Weights of a small transformer language model.
Size: 18 layers, width 512, 8 heads of 64.
Each number is 128 + 24 x the weight over its row's rms, rounded and kept within 0 to 255. Layers, rows and columns count from 0. Numbers have three digits each. The size before them is the row's rms in percent of the matrix's.

# layer 11 attention output (transposed), 512x512, rms 0.0782, rows 103-145, columns 0-63
102:140154166149127111131125133069113155121131104116125099150104137107146145129101140108106119136097113106161144112153082147114159175061077124178176082107129145117121142147126151123163144144150141
113:154128134150172094126081120104172104107146161083144141130123144073100089139158121144091137094142142132102152135123122135115133126128110105137165128083116136113105141085110102085150153138134131
109:119110098096147137151128123139121135136132159174147153119167138134106115138118146118115139089125142150123119156128157126122140117130121100086103132120165104121126137104144156116133127121096126
105:151119101137132134121139194165100072123141127121124166106129142126153076172125099127081120145139161151137109135117113141131141092100123086104160110099182124096089147096161129102112173131141132
111:116135135136091165166108123156137137172134143114119179138136142128136109111070119152135111133091108124147140087101123121094152079153069132152085118122149154153116120134153161137166106128133138
110:141113104158129093125131129143133164089150113162163133151101102093155126130116129178146102121108143108142136124159170171126097138154132152153123141133108148173106068126138136122096112164126158
112:125131128104095167117174099096098148118134164128114104146126160157161156090100184142134139109104177144121107145068153121142125113103129107162152134168178139123092141133161128068110117139132111
111:133109160126130122134106105125103137100145151159146090139133157157136125120131158108149144130129174124091115102098147128136082125114149084123144139149118131088131099124106106083087132129116144
111:146135146117120156169186105135109135137172146136098072134174126113166132172159106135151140112146129111137134153114106121151129115145169163150120113113109153123092138153125164149106136105131160
109:125138167123097147164147134103119109124159143103110092085149130132134084129158129144146122141103122140113118170150145110137116097108122129113109146102137117170179124117100095109155124146115096
110:146141151090172117113136143112124164096127129107114119122118142103122152124146140168137169171156153114153146144150134182117150132065149109146137151096113180153120133121147148115131125103153156
110:141132135126154141139151124095129114160088119094144146153108102141155115149099124121124120075137135117144114130169137164123152178143151121161147108118144131131099138130102124121106133143171126
109:143117133145124117141154148097099163142109100109112128123192154101091089126154139084112155112131148121093114106127130111118132147141136119107053112098143130101109114149143189121088126122101108
109:108095101137137146138149117104127122114130158097135110118173101143110121140125128120154098082108149098118115136102130134140110113120107094163094081145146131110134135089110106125117177163126118
112:125149094137160134137130126071083090128153129141109131154117151145158098118124107105086140117150110142111109145103135103156140166110142151119103105063136138091140069146141126095103109110122154
108:046141169111107080175162117122150123140128110109066118118151117127126147118097109149151116125114131136099150135077136145126127139111095143144102114114134142113123133156135131110098103119130143
106:126165126148152130164100149128120101100082097126111156122152120114145121114068089113144125163143146087133135123107115082103135134108078120133122109100136155153147104120099133115120130093142158
111:123108069153119148121109134099091126120133124169142096116135137123132086090121114182136108127113095156126158173097136154142111116081135127085111153147137123104125141110104114140148154128112154
109:077102124132106150135166112131146097153124109129130129138123158151158133144145090096099173126110146116104168157130171090116153106117088150111149115141149092129136131148100137148107126184113110
114:135157175145159155115151117105146122152141111166126143096160078097131080128149127107109104140120151138173132126114115135130135095125119147124118089108128139103181120171106138147089123165118117
107:106091119120172147162156137132083119160135137134126111105094097093075167108092122092106104140152130133124140113136113125109149098098135160120189142142157112159157130114131133116106124142143130
111:133088152100142159166144104160151119134171138124131158133093096119126090098160121158111167092159169134111124190096124137134072136132123149158158072151110125118105105128151145124099121103166129
113:131094122136106135124124141099132127135102133158141145145155156159110121087125144118095108119091061124139157148145149177159113121164169098134104183106139124130102162125109112138168119169113131
105:133132149108137086108116129113110099144089118118078133106124136145140104153157089126136103132096118102174146146118124135108147110115104127086070088075126138104111124104123112122159115101121112
104:161103136110145106141115135088128094116116134153135157140100130122117145140138101114181141086165100130142136142140164161100161132101112111129118135128149129156113114134121131079133130117116132
086:130101112130154134146110112151132135133168130135129132178123135133146111117123136123115118129108100142177139079138124146124116124082105120121127124090091124153135114148129076123128145101156145
090:158148132132098145117136152144113114138136159115141155096087146136123131176123126113134111142092152078088155099181140111185122105111171145130123171146198134165119171155134127084111119141119119
083:132111154144096111168113130094137140127129123108110164134128104073124099143109107146128099099093090165160133086108098147167095142138139128147139157115119129125138125132114131120133118081119138
087:108135161110137140127102150126161140130132108155125097165104150172113178154141123163112102117107159183144116127107128161157109122139145127103147135114132152083134097134084109108082181108108131
082:129098099102102111128132137090141163141134133170123119130120103132138163126121145145145115098136091159111146117144172154119152095118128122116133142123103140148111129169123116085059137051123120
092:148148144095130132129137125143101123109133201131138127098148104090162086158122138088122148144170095120142137117169135101123122118137121128145159199105130069124133159125159183155139074083121118
080:139132140114124119122102115115129146109121122095154089098092103123117158142147122118133167147126076169102141157093135157125120130069113101123142153138142086082148076169161098087150136101116107
085:156138114125135133141124164109094129131144155106152124091141141154112151184137128135157159127104139111128122132169135169126122112150101149141137145123119128162140123148143094115167099162082115
086:131144137133174143090135150114128109133139166109119133111115102161114119123116108163122141152112115103125115135131101117132125095136125141113132168182145156134122076125166186144133086122120164
082:151156112149121089132158120127106144167123132160110154113101111094078128124163143143115164105157114096105121106141125130089094100083102117112164162080125136073112135101147100104146109136139105
091:142135090108088133084122123126130085099106131085097122163135100104097149140140127059157160139143131109123123152155128103121149125099136160152097147165131168186150138118144109150115139136102114
088:105119101098121130116120128134086104160114056110145108104114102103116145172092120122104189139120135126134128104168110129120108113113090140104108109143093135134104135119142152133122134104118096
089:157126098128086116145120148112180129120112121131132106114121135128158157126110150150117118114126116116163103150138135180130145099156130122129143110152118134138115125121094108095098150135168122
090:122131160141144133150107135101159123112132142084134127157145145117156104114128099133146137155139126162095132126092118112151134073147155163127061084085131144080129058121147151114112207150156127
085:143107154108127129101103142113141159156128137132116147145165125093137138121167111101138132185120145140147134075144125152099103113112097129109107100087116129096143158134104131157133128143118116
088:120083135139142102124107135114089170141119121127116115134117124142164134116141118109108096065112094114120116149093129178138130108176114133127089143122156119142095120117150144105162161106110147
089:097139083093077136100156139156137140149080101080135147084116141163098154133168142140144147103142135081110094116145131112149186093126104109133123128096133120143131122140132137121124090136121089
085:139173123111113145134133097164131130099122136096093121078131161138092138143148122111146098123114117163143174174129145149087147127107161160102100082141117162102099140185108077128117152153135142
# layer 11 attention value, 512x512, rms 0.0917, rows 104-146, columns 0-63
110:109128127137114126138118136145140142145139110096168131136104137159136128139100107150143109160083143122133127136121140111138149135154151152155118127094104171129134153171100174147084094107094155
108:095115164137123159122101071136135118096117141114166169157074126128120119124134149118132113156105127118158103093120139131113171115177100083160126110139172158141139124135105121136128143169136114
106:092120092163156088125107088133126137124153147135167132137158108139074151106097150130154124133141112089110162138138093122155108136167122127120107179114077169134137104141121126133115157136108137
110:135127108124175105137170086093099135141150108139113136134127128143141140143194151130161171139119174125126111122148141128119120117124133116110140144128095088110162104113054150154124117137136119
109:153123162115116123131108130110090091135129111133137149136161147136081111117145094102132114138164129135138093161111149138088164126129123112161149151118166132107144151111102112140104118150097111
111:114074133118155129134168142150138128128141123113153165127141097116132108139140122100151129153087125127120137107161109100141093134155120182128144147149116164153120152109107109132176113109097136
110:138100135117121084166185126112130134132107102111111136130090102152167113133145087125153109130118112110138105144130152121135123119144136153140152142165123125145171154123137148131134112150095123
110:150134091133145081121094130114166130136083087115079131141090115145135135126135147099170103116119161104155133114133128118116137131131105124143177109121144106167144119107148092154133149092134088
111:116131117155124127137137130172118120118089142129124151093086153111085170131050116130131122096105175148145173114118085143082177174122168132173143089126176142088117136126162136118161129123090136
111:151089144130148105152114153143133134140111126171135135180179130144123117133095102117163109090100090157095126137111123102140105142175121134105122158119162072109118166129131099184132156167153157
109:143104154129128145123131129164168138100125131151107116153109114101060157084113141109137168097108110112113126167147103084117093121119141105113137146099115098106095093139117119165163136126085092
109:105089133150166103138102136152136144101170165132122115172061115124157175098135105142180142163092115115155098105132108153119131123113116120138135116098112134114157116141139094103137132139137138
108:149159158108143162128120160129102143100130110132139120157115125118135142135130108142115164149136078119150143106133105116151112120114124148162123115131095101158142089153143135114143116098135106
112:155127151073107152171142149147161155123080157157112077138150102121139159084154128146143101127117135123185159118151119148115142087114112124141086141167172111161143171125119105128159113126106120
110:185111105109169161140137160144105134098157118123151108169171130153134110176100095090117156125128153078109116125140154080100133139141137102130139105170141150123171144143107092134135122135125104
105:139142120147115091068133097118090155110152103141163099156121102122120123126156157116108114133121123084161150114162107110121142155157156134152146132148111117097123169113159142124124131145128124
108:092145168103183115126139138133083154145128136162162144120133120111159153177147100114156117122164146134107109087157086104106167167132116124143122112094087051079151138147152144121099132105121091
107:155123143105116122144100114122124137123126141094057133108114123121060141137187122173147161146123136089154090126137094137136103139159158128189081181119120158108119177138153110129120140068148108
114:101072135118110139111123137156108146121116100097105067121122127093112116097125113111112159121120115124144103115106141149134123111145156087123135128130175144142111107116128152121142106137101109
106:152135126128137116057102143105149162150124140105142076124174101168143078143138142141166149130104106117162147120138150102147122138130139103130108157138130176157108122133164110158116127165088099
114:124146142152110090104102128144143164151108112127127114128144156142117177119131101103147113100111122102130149129151129122105110092101145115134133152139123122169137170100095081116102125120103142
113:128116144109160155165120123121134145129076160108128140103120124136156111163138142132122138129162135130164138114115104119116116098149146157145157117125124133133131102158114144122102138128160153
105:101102104090104119121104145146125179130146134142137148128188137125086132160039188144109139134106130113121077142144127158164119159117136124174150173148114108118134140177165139162102142131132158
104:133132105134128133178160126149128184113173102125121104125097194113113118152122129101088101146098126119134067127151150087095119116147141122111165147116107177129159162169147105177153108122101110
086:172141140098132146090113077078152102135134133150114121101142141146118125153151132111154155129134134141120126125108158165128115149125197092114125136143144126104138103097135173160128121163085149
092:111112104091131110155136130107098123136159120126084107138150095087086128108103149137159176111119079182112159111096122154072143153112140088122125114144121092132123119139119119158157141131116124
084:113128117177147151125133118147100170103155144134128082139149125138101148149114130118064126132154119122126141152143131100148105101115102103119177116170146131144105093109125134108123125120141112
089:118160112103120125140169157162100098141128148111121177103159128122138119116093167152098171135151133137097089118106138105084129097108126119135105076107129149147123158113130148127119147117130132
088:072162152109103137127158151134113136137090112100143141149126153088125118145102134105129117164178123162140129148091126133146114195143134135113142101133126166099123084145104160125153100162153155
093:175091134118113102143145126084151119119129150147139139137118084135097166104103120134130146073148148167134142132179135111134093170104092102091114151154122146153100118162100102123141084141125133
084:149152146113120150137114131105124112110100153106107118083168163095094125154087123123140136131151161114121126121187138108134121137112100172132148114113137156114107167107091120138155137128145142
087:140111137169138114129148089172154160125148128185115049119134101102116106094112121151098100131187118097118148118101114132168143154085117093100131146132138123138142160090108150154138137133132102
088:166135105138086158136073134149133160153151083145159129136142104122133157118151191125110114139138128123093126156147157130170128206150095141090164091093113123080132155140113154119104130143165142
087:083134141113094119097109108148135128140120139124110122123146118133120111168102099129165172078116146124102168121127096093132134144147166158109132117148097154156104137103131158161105118135065122
092:124096115082180121175111127146138159127070101160134165133095146134159134149118133147124134115113134150125115125141113131106086144138127134120160113139124034120108132157154137113133147102137142
089:124138161132124147127134136100113146109166141116121147104131108099125121104156137168170164165135141108122152138117121129110134150137121140109108165104127104133138127125124117139113098112122160
092:107105123172117132193160109135100119123129144122089129154142136139115106130124095096132198128095106139105098148137092118131115160091099169121088118100120128111148146171150148113096138125134127
089:121104144117107129140122104133105094142156112093079149123115130153128152132121121115119138130080138125166140137118119165103117146107106115140150140130144111123146121114136085150157121096148144
089:097166129133112160187107125114147133128133124129123115158098124138148111134093096184104090113135135114094144123156118144136204143098139157102184096087103114142136109104107145099099120121169161
088:104168128112113161144146167129163124104188115165094113121137104154083134111130120140107090141120142113104109135137139104168111158133132149148138136100103130095131137138121106096073102125094137
091:155143115139128143120109148093122142113147087148108145134133120123131132142126160137106118143138112098117124169146119104149105164124148145144121140126116146131113153131121154070108103119120120
089:102105119140149118150163158155097116152073119137146198158131123118133134164115106127147092128159127113113131134105121138125135139119099147129149132147133136170147152105155141175121102102151137
091:161142185105160134175088153206091138128140104122114154098119114121130125099147141072135135116133171126076130130161113153125136142157115137179098115141102179161147130134154090095095133143124158
# layer 11 attention query, 512x512, rms 0.072, rows 128-191, columns 0-63
080:171151090132132111155103071147140113158120133115098121127153089143150139121078094172115109168147131134120146118101133149119141133136126125131111131130141112125146115147104093132069139162165132
085:113135125114139121177183157093082144100152126147127201126124139147116173139114089105096134123147172142156131157137106088125152095150113145184100129152170080101142106144120117096154141124149133
100:137157118107124146150133108134127144116113136132157158135101117130143133099125114139123135155115173099157160118151104134153133159116128090182165119128133135126149154116119089114103116168106147
095:180117111133121132128130115129128128113087147076160131123146125138172102107124152161124100132147137127121107106117089134136129092145094136123099142171149162128087117081127148118126104154143126
109:172091137157142076128142121125132139132121129128135110117131138144134113165112120104115095103132094129190101159096126105137160074135111139122119146136097109104127059116122068141118113107138169
099:087182092138094132138126077146112125156126102125097133143172100104085136117083113162141151123106138093117106149126153126157133141115098125093197175139149152119133158143161098129156142174137101
105:134136129147132166109091139139090159165119096146146140096156085106101149156110127137133126075094148154123141128143146129116122133110149101112122180127133121144063158132093125116139149184106110
101:071097168139140124128111150132140118135156132131146141136128138124165153132160178157127126107139116143146105117118146102111098169151135125140112083123170136136125124141072173133150139140090116
103:151115115109126113141151115105132085150115130128134072143118129115129130114141097071135151178153117108151110112154122132128141085114123102162164117130111130099173151136130122127142134100180156
101:127128113139158151107133103128161145104111125071140122115171152134113126125148151126105125144138159125169149152128133127106088123152108136158118113145151153148141112158114163097089156068153131
091:130102099137190112095141166117170148148111140108133108141146104112098105146134156104111153151146142112143152132113095133140138110138174130116160130180113142113158096126124132105095131079118153
086:109115117130142127094117116146130109157132122133122122112143135173151118135121107149116118105109140122132140111165108113126152129102124110118079144137130119117141110052132077103143104145150106
089:108121126128158169120126127132129154117137122104135166153159084087164109156145142150158148119157159097124140151142117189098106090137156081123159125160145138134134122187066143146125103167092109
111:127154094100163070176139134142141119130122174134128129135116130129086107114163129108146126169141089094126142123116102169107157113121129130160140133134130112153155128138139122091129164087140157
103:139125163160128101119086131123144105096158118191169148112149113137097141103145107091127083180112133152139122101127134093137137146123060142137127129169174167101102098137124123130120155146135135
098:154132090125134119151126103113145096128098123110109142147106119130093154121139145123117089134117083109145101167152099205121137121155100183121143114159153159142156130098126104165146183130118141
097:092115133167147077102143124131113145112098107107130137160121107153144123068159120086160130158137152128168081135057159118125151117112126108126133130107157114120136119105128111142146102096118142
093:152123113130143166089130115110146131137134083130131114194132125080157127122146125159157101171097171137135139129096160154138143121150141138140078118117054088123124137088090078089131128127137102
098:113111133151100134103100112131088117079108150121152114142126148145165141121157131145103088089151127104141138175129124126135126146129105145096126166159123154138113104155099147161135128129147120
098:086133173116096130122125124167136160104137128155140080123163123132148123101080142152168126149162082136098159103161135136142171126125070127119145154129106101100081132162125123126119150108130133
103:136142147158119152142124141133137107136132110129093130142122086154125148123133098120127155158127148143186136123108127125133094095042156134126112095135115134087138146150168123097186141105118125
097:091124128117111098125123115182125181119117120130089112125147102107126133106166098162155153132092121098088118153167104104128074094136128158139149160123123154118131108119173124152123149087094100
095:144173138153102157119139183088106151150111118149095135111115127128132096089091085143101114123127114160088116141157164141115116159141141173111162127123135135122134165188116099090057176114135128
096:084138112145153156104118099123145123182082147119183120123119107120142108126103144115106107096139090154143113099162123144120097146126145152115117155150110105136138098093140126154087158091144105
098:118137127110123093109095139143113118139173111100144149114085154118103127112107131114159156067094096136110096109137143107116120137168173097137145120114127143159129120121148114124148081127110082
096:130139170108140152140061095138137169124136111178187126144114129137166123130106143128144082126103046147139099106150179120116122150105117128150116125107125123117113130162097116151109166104150150
095:118160170148160088078115071059137120124131156155102134109117110122147119091122121111082120148137129098125169139154119142170147123149076121125124142124113144154155126065127133099156134183141082
099:098116104109127123109133119096143101116113154146163133132154122109138133138137112110154160149131162076145115163110187179173112137114105126128145105064102132158080129080135096126132107108117123
100:125130111147144142091094139114121132114170139128118148119101125113114133128135146142148102151102131142184146131117124131103155122115116102145104098114106158154134099100125171150105154122116127
104:134122152157131141134129152133116110133123118146140121116137167099125111161131106142144096146111111124101067157117142134104129136145100066158091105137113119134132106089111114124152126088117099
092:112216134106123143060157170146119100153110090144124120127146129098104110106123197107128132135109083122177097105128164149094118130090101103111099134122148144139130122098145112132142104132136111
093:140067128096137136153110110087107116141152081116117133098099143119149158097127119101142125109134110118147107144167124100113111116153182158139140078157132132106100103142119138136106164130155084
098:106152118136089125142161115125118151125125127137142130129146129145132164137126130159153115156134126099120136146146076175128132139084100140133130133109125158140172161110187155134170110091129146
102:148142160180142170138141146136117147098149153116153141145141103119090112121131111109126125115117161147098116117142118100135122143108121126145103106096149177111127148110148124163178132128109125
105:143126147149142114107129140129149114156133172128137205088168154125131160102106119144110125144107121148105143138110141125084131122089145098152148089120100112150141094128167142139128123113085144
102:173085139144178138130140140113102140169126112163136146125133096116159122155122152135118159161188162142127159148110150136089133122126118147089109144112145197135127148110130114133108122136140147
098:108144129156077114132139146148146128146123075158158123146126120139109145130103138132150161129093125123170116136119165145138146112113122113127111118152137110177159150156134116143120135126081138
097:139136170142088184104100117141138143115109118128143099150098166127123104165114110130112152100122108127102098132168050137120084112143110129110175167165154144159119142155103111147119098106109153
099:114147147166117186126104169126153128120147122126103131123162122123124132140126087151143122118131151111116120116151157135149080134143151166134094108096163103118114167140112133143163111108179130
104:121114130085096130136102166110130117128134152098142136147103115137127125169135098114144112117148173177132154093111140108129140188135113090113122161107144128124153165128118112096125112175116125
097:139152144132164124072131136093134135118166134127138144137168129144122136130131125169092101133162156129179122130131112126121166148109142134138142068119132092132142123128091157090097138110109134
098:111138157112161135141148125165100105154119137167154152158125097125175092124134104107091128126117131137136125144172183093130148097134138144150126132137165098112126125094171092109108123128109149
109:095139105116143137167169106130131127167121108099082122149124102135102117088109111107112114112109145106138138147131124111114148101140107066104124131132109103106131148117126190156080110162169160
104:133144096163109126104104106170115140171135140130122129116145128116140140109099111130088161154132084089155117090114160092153162130118098122141107153090132093120134129140157136123150162118133085
099:090100093130093080085125128143128170107151107124120082084144156128124139119147142119115105089118116106116108161121087151145119126149130150146158117144117102092139155147142116148111147120143144
095:166141143152147119125131122152131144165146086137151162125128147126138082123124091159160143136110129129133162166129074115118101097087155136122133104083115089138114148139146092100096180120148159
095:137125132164177119149125128147109152127097110178122086097132141116102097155099099128135119130153143168151120123094144146106082148134126144146148082176173148089114111110115118107122182141078143
095:163097126114125160155119076150135137142116134133130141171141089154135117140141054146131117139135133182111136097119100115100064100148129115106101104099126134158150160122105136142132070139118131
096:078141139117142141133077103123139133128115150080146123141112118116121140122137125123115156127124155127107121135158108089118103134155093160158119163154134125091108113117131111153152103111134108
100:119137186143137150099171146122147178096126105100165127104124119153137146145131180090155113094136137112122117125147101102130143103148131120116136109121144142161122140097139124195096101123118133
100:109095125072131125165118132158147099134110104151113122107126101157158170110098079101137090110109135109176148150114134182127111143132124130114116143112126138111153127135111155155123141115145139
097:162138154151105168159130172131102101140114114107081145134152102124118165132146094130138130153158184125104115118091123104130145108154106127133124062093109134157145123135146085105107150122140131
101:118167134142077126140156137124131180122104131147144132129151122131158105126159127104176085149133107156072126104138112138130114146153121129135139139102123156105131133162086140136154112154159142
096:143113128150138152138127125157119159138108169139123095147152123116121142120135128108116096164115128141101157124133158156145123129157175107127134165109117058125124128130106100118114120157105157
102:141111099148130115085136134138115151161158150123120152129087179116139122114091102133119129146112115122108137087132130108148160168128100127139121192094138125116094164138123165147122146107142179
102:117103146110116175135080104104141114109172182147137117099103161141113150094166144125120103152156165151106123112153125144129137193159127115141103125123142132151100141119121104139093162111161111
100:140081140113092103110137154098094125086121137134164128134169141137156130139123074186132116118140149114115137164171089144105145161131144140163123106112110149171118146083110061133127106164130126
102:129118144077142137130095144121109122095127179112157150171116107094170117117119116099104068149121134114117145131115164120163127140201100098133066087159177109118104145106131117122151124143112117
099:134143102147128144122107136165129112100127122131124175145133175162136093123144149127181135137111177114107106175127130130113127103151122117111114165141175168136127110118123125156116134153109101
098:140148126116121167159145119155109161131105131155104124158114165161164125125126130140141127132111099124128150118146145139143114161141087140114143133141117113189189125121120124123121146146115094
099:136144161164149123141123130095156134106134132079128123144108117164103102131097151099153122132114148109137079146167109106122145132122100127098121150113110130159154168147172135140142134136152106
106:131110112139157116138131102131143156160141181144104143142118123150087131130124111109117105105147108083134126146164092123194120152126131145153142167115112116111121162092124103158101162107143156
100:135184136118163121138116161157133115128113137053143156128090099116131126093104149098129174150133101150136096187135137093151110116105098144130132154122118109152123099159133117121143143136155139
108:139134138143130124161117152160126168121127088134157141175060110195135115163157105155144095108134126150134136133138125124131126104091106105068128166106102153150122127126150114136109132132141186
# layer 11 attention key, 512x512, rms 0.0727, rows 128-191, columns 0-63
079:152109132154140113141125131133084159150141108111134106130135136182125159103133113181114140093102141177137166128128112150120096175115045115127106114120153134136110113129124137123144124111156159
083:174127135132119114086120104168111138099121108097146115138130122143117121090099102129147047108111131099132156142110119126146141132172134116152093095132082133146109118137118117123135116152152139
089:126101103099099159160148074132121127162097125096113101104123134081129174183154147143113148103109134114138118100145131152108127115119114127124145146138098142160127138112122091131128143150161109
088:167109107093147107113141104146128145132148116161098144133078104094135150161139100151127142162138148124168123198151143151140133129139112120126122098156115180098109096120158113131104112090131136
103:101172166176157140107106149148165106159157163110107101133146158162136097130102131148104129141089126105114162079162099088126131131137133107173102101115141090147172149086140134110123117155134118
092:096122112093111129110125105131089149130099168157120180100078079117152148136127111145172131118152163112119100143091155121135140082122088105172114162149140149131132078090134121134110153110118129
099:163084137136123161158151147120096153103143095121146145128091143115127160114144138094127089116122150147165143183119156146155132130121118118073131159145099150167114147151106125139157149112138134
099:133148136126132103154133100136140177182141104102109109090156142135097101101142148115115147143102132127125132104140105138142127139106130075129097113122119114154124125162153130092134156133161137
103:165126115098137145092135112160128090091131144160155096134117158089150155145120124182138124096138120146096104115157112117144134129147105157124144109121129103090088133164114112114127122121137108
103:106164086126158135155138125126133102128130145126146086127139127141134161106104160112111153113141123154115102114121107141114102140156121095172140110117145155068144132115149112090131119186106138
097:112141110102199140128145125131131093158105133158112121141172145111127130135104160135126154116128122140111093104127090118124127115129161128129151123129149118109131100138098108104114132134077137
090:204106170118091127147163131114098117085131146087137144134077127110120116122164123109142134103111168129133149122128127112182126146148119138134103136131130110143139164155153129172126157070125152
103:079148125132134116155128145187084128149146134111139070147153104133131107060137125107122101137110117130097144143091070165117130152121122113123129125130112144087092100162096126095152120116145159
112:111142124127156152155127128117155119119142160167128149123130119107153145127091122146133136122134092122140074150186133142109121073136130164117104120113132142137102116120133126123134110173096092
104:143109109143106101131136117110140124114113137089132146153086138104146121137155133145130109152118114134098132122132155139109136113143149128152103112199160120117137123125102167099120107116122133
099:117111137076106189094142164096165121162131134155101135106143158138137129133096127126106117120108098102139128165133117105142178126166127168075086149094154136129156135123162119100118143137134125
113:123143093139139134100150087130122145154117130100110131139098127138120107126162102115154109110156171116137109130122125143140145154177150118136153145101146122175104143118085140122164142143091113
102:139101194169126147104109114175109128108142109121115125147138116097100110126116079141147131119124142143132104100103126117141144164065082124155132105135144141150140126125128123099126161107146149
100:122097107149111104127168119148124112102146109129129147138130164125103181097095098086138157117089133149152095155105126147155150166129140125117095161102134134129134131141145145143147127129069113
098:126137139134109122133113098184097150136163138099151101107121134174113122113109165126121156122108125147103124101151099138107112143115126108113134110179084164157103098094169145109115141093154174
104:122114171144111141107131110142120116090142130137110130127094115135118170139142087124111103155099107128153168123150116120158153137133143131147150090067147130120099183120140112124154097156098147
100:117127147114129121120103166161133149117125098150119122090120101144148098167171118096131141126116122131093116115110113130154103142154133129115168109090099144173122143143072137133120141137098118
108:132164158167131133102154155122074118146104136155173139152120169130130105140096143138128174140095173175134148137155145116148127110082191132106126099137167116108142097109156107130065158149105168
099:105151113119144119106163161153088174178129133115173176129113109158160075129126158116118162131148109146115148136134116111132119123147127130135158137142120156109108117132139094126108104089144128
099:164119091111113135131121150146092082116119117117136114154117100110089110117129107102125115161119111108084119146104134165135142085171158111136151103140109153108149150149151164175149134120133133
112:147174144133115085119125133142120096103081117168157115123146141127135107180120131109114113137105092141121134133137206096115095084135088077160118147126118124120078138129113092160129124115109140
095:136161138150126097101154161159125184101150142094146098142084135153117109093133106122103106107104136073131162143107130135139162125129126145125109150124092091118144098128099141154152140150140140
094:099093117122162138081163117172118115156160110175128154063148105125131140128145128087140144133158146090130110102068104115159107162126129157142165143118141127119162155108119163146110140165142160
106:124137113188119128126115167126169116154130097120150182126116148099129053096142116147155120132110095143188137169119157156152119119150142119126133097143162141160079129140113174148162135147126123
105:110124159109160155127113121188119099126095125092174106153176145148101070152125116114117136116091142144162129111140100145104085107128153110147149135131146081121107135134126088119074105088116144
094:076140113078147121127163127135101138185080137073124099107119126130126152179131129119123098125127163164121156126112136095128091159159166134112123153164108130110114115157140120129146116141154120
096:138148149139105123149137135142108162194146183142147114110150131139139094116119090168157156105155122112131151085182121153119129119144120105122103139116119119147139151111125155120113131139099139
102:105106149147142165144122137131151085114125115145105128110181112104135158124140153115125112119179185154076142088146144084135128135127127122145132134140102133122123109159131134152132129109112155
105:126110115117113156132122154113140106157113084114086101146102110122121105125173133169156131132162127143115089111136159148116152148137102111093120114114142123113161130110086136154153137119107135
107:174125088110153112109127115154125098134147151104154144090095129104126147138142140151119144142140096095143123126129149102072141129099123179127084159085148159077147107125096116137163109163128150
099:138120120162110092155138113110118096124141126143121137164140094125133200153134143189137125119125120118108212135139128126079177154147069119119108114091139119116119112119138149119115194120115129
111:125097117154133121100162165175142157154153139129145124135110093074174084113135140124134139151179092141138171159094136122147163115172115136110130080145104143129143126113110178154123121116141111
104:131107157119140124137117132091145127114121075143122142114112126086136124122141148110160117166140128121117100115090110109108083104120167140107155123102104156167106089149082076130108149126099121
109:112109161131106162129137157087140128139086101128102109131154171095125144141127153141093159152134136133107117097162150092112162141121147114132122129179130110157128128120128109143175122120165160
106:131118131117129081156144114100108125147103137115133109138125139109100091113141141185122124139117151139082127140088125140120099160152143103113168118082144167102132142148104143164156133119149106
102:144144121131142171157151133118131082083109159127141161172144089143169186143069149150081152132132146115119111157112153149119123129094144137165171115097157135118122127088163134128121124151111151
096:077178100119134122130148148161108052196125124180159161141086139132106132111152087124141151159126099089145148160131133127121127129101141078146178143116173141134154184095121131112132110113132072
101:097161130134106119155147097067137108150120131141062124147158132118119141124120134130127125105133148143102102101164114114100125099109116160087118174118115145100165125109128173159091127128102140
106:120117139125108109110167116128116118134113136179119164143124126138140125151145105165097149129093128156115117140095162061172125105142121134105129170134119115137097116113138113112095148128111149
100:099167138129111102158096108132149097097093116154129130119143107105116107108117149128132164119135106115151117145142166104077115117068126120154148125118158087119126118127142100132097153077126143
102:152127131128145158108135187127125157135167138089145117116151140117158102104137113139162069159117145115077136166110121155132190144127037154112135154116118138118124140134102121194126145143182136
105:110130135113131103147123132145116130121129108167117104133117132075117179202120109143113149115112118167099112125124128140089107115152114142136169111183099108084075143137150097145155130173113158
100:137073162110138089171110122127110111168103096103106125131100125137106116136160103140123144126112129146104161133104119126157079099155110126142095114106101143138133127142138131127138164094084102
096:123122126140129129105131080156096133107106145121098148132127124112123118105130115126109107116122104132124098097103151148124095152077095181157095122092102104130095157123134137135131103112143093
107:137150132159080160164119165163133140104146074147122150176100133089141116136107145094112126155117087116133136147124139134091076100145132156137119157141133119125136122148129113149116134134184173
102:102162130165086113130159121123122129074115074169130106155105133139127190143123139121167141123124099143085136135127140109089148059081139119167119097101144157087093139143170111117115137168107171
099:149130097152119124104110136149103141149168133138156109156068135118172143137154158142138146149155164140169124137116140117155114125152109136128121120106173147099175097109108116110112135140102127
106:108164154108089175126125175124141159134102126097147136137098171152105133104153165142107160123137162117065129120143072117103127096124108085122127119133136137089151116128126097158149124102156148
100:138155123145168142136132140152084141096130087117118126122083131179124163183112144154155164133124080150133151172153136162113101131114111166127099123158165118099130143124121080094098141117138146
102:113140099139099143109137127122151120160173083121135142141147156146147127142160174103125137151132112115116071117134141055163149105130125144119103153139113125109130135152153174138121128137119164
096:129144096142098186087132142150146156129114108111146131098125109157092130112137096135101149137177148104150118137110134142101123135050162176126122108099100160133160113184093152138142163071149136
106:115082127149100095155171141126107117157166145110153141122155170134117079088165143160154115121156118118109152135093079133137166072146180157106119118128168161172134167139126104167131135164163147
099:154095120154165116128121146170114134153145130100125104141107145156107175103108130155157104129134111166101104133087162150111105109128116112116149157151128093116138148082123120127108121128124109
103:143120184115091072124135180162082166143144151156126141104110095156106153132114175110078139146111169145160116135131154144125135122176177145113126142137120142115117155162127135137144090129132108
106:125115141165106145169130181117141153111115108140128128123098133149133121096131152123154147159106109103146107158108194160172146134123150136115103096076103110161182143108137127104134128153131119
105:121190133106140113115142117105140095116121167166174120121095111145143098136084106113148165146123127146131156124135147134125150115096110113143105142083094115110100145117141124176134124109138106
105:137134126123101107114100157093150095138188089147156180168118154152095116079111118117145170128115115130152165150127123144099148121116105139105074120099120134106149121097130109128150139132063104
103:101148156082114176140187153175067126154073144155153151124098123107094174114099164099155123125099143138142103136127089111110064115094132172111103122101106107148155126109096088108149100152143102
097:184138130098122137148176151147134142134146152148148112169109124101150114094161157132136089107088107132125164127142114165125184160182124143104154168142140139134089122133144148138141125138141146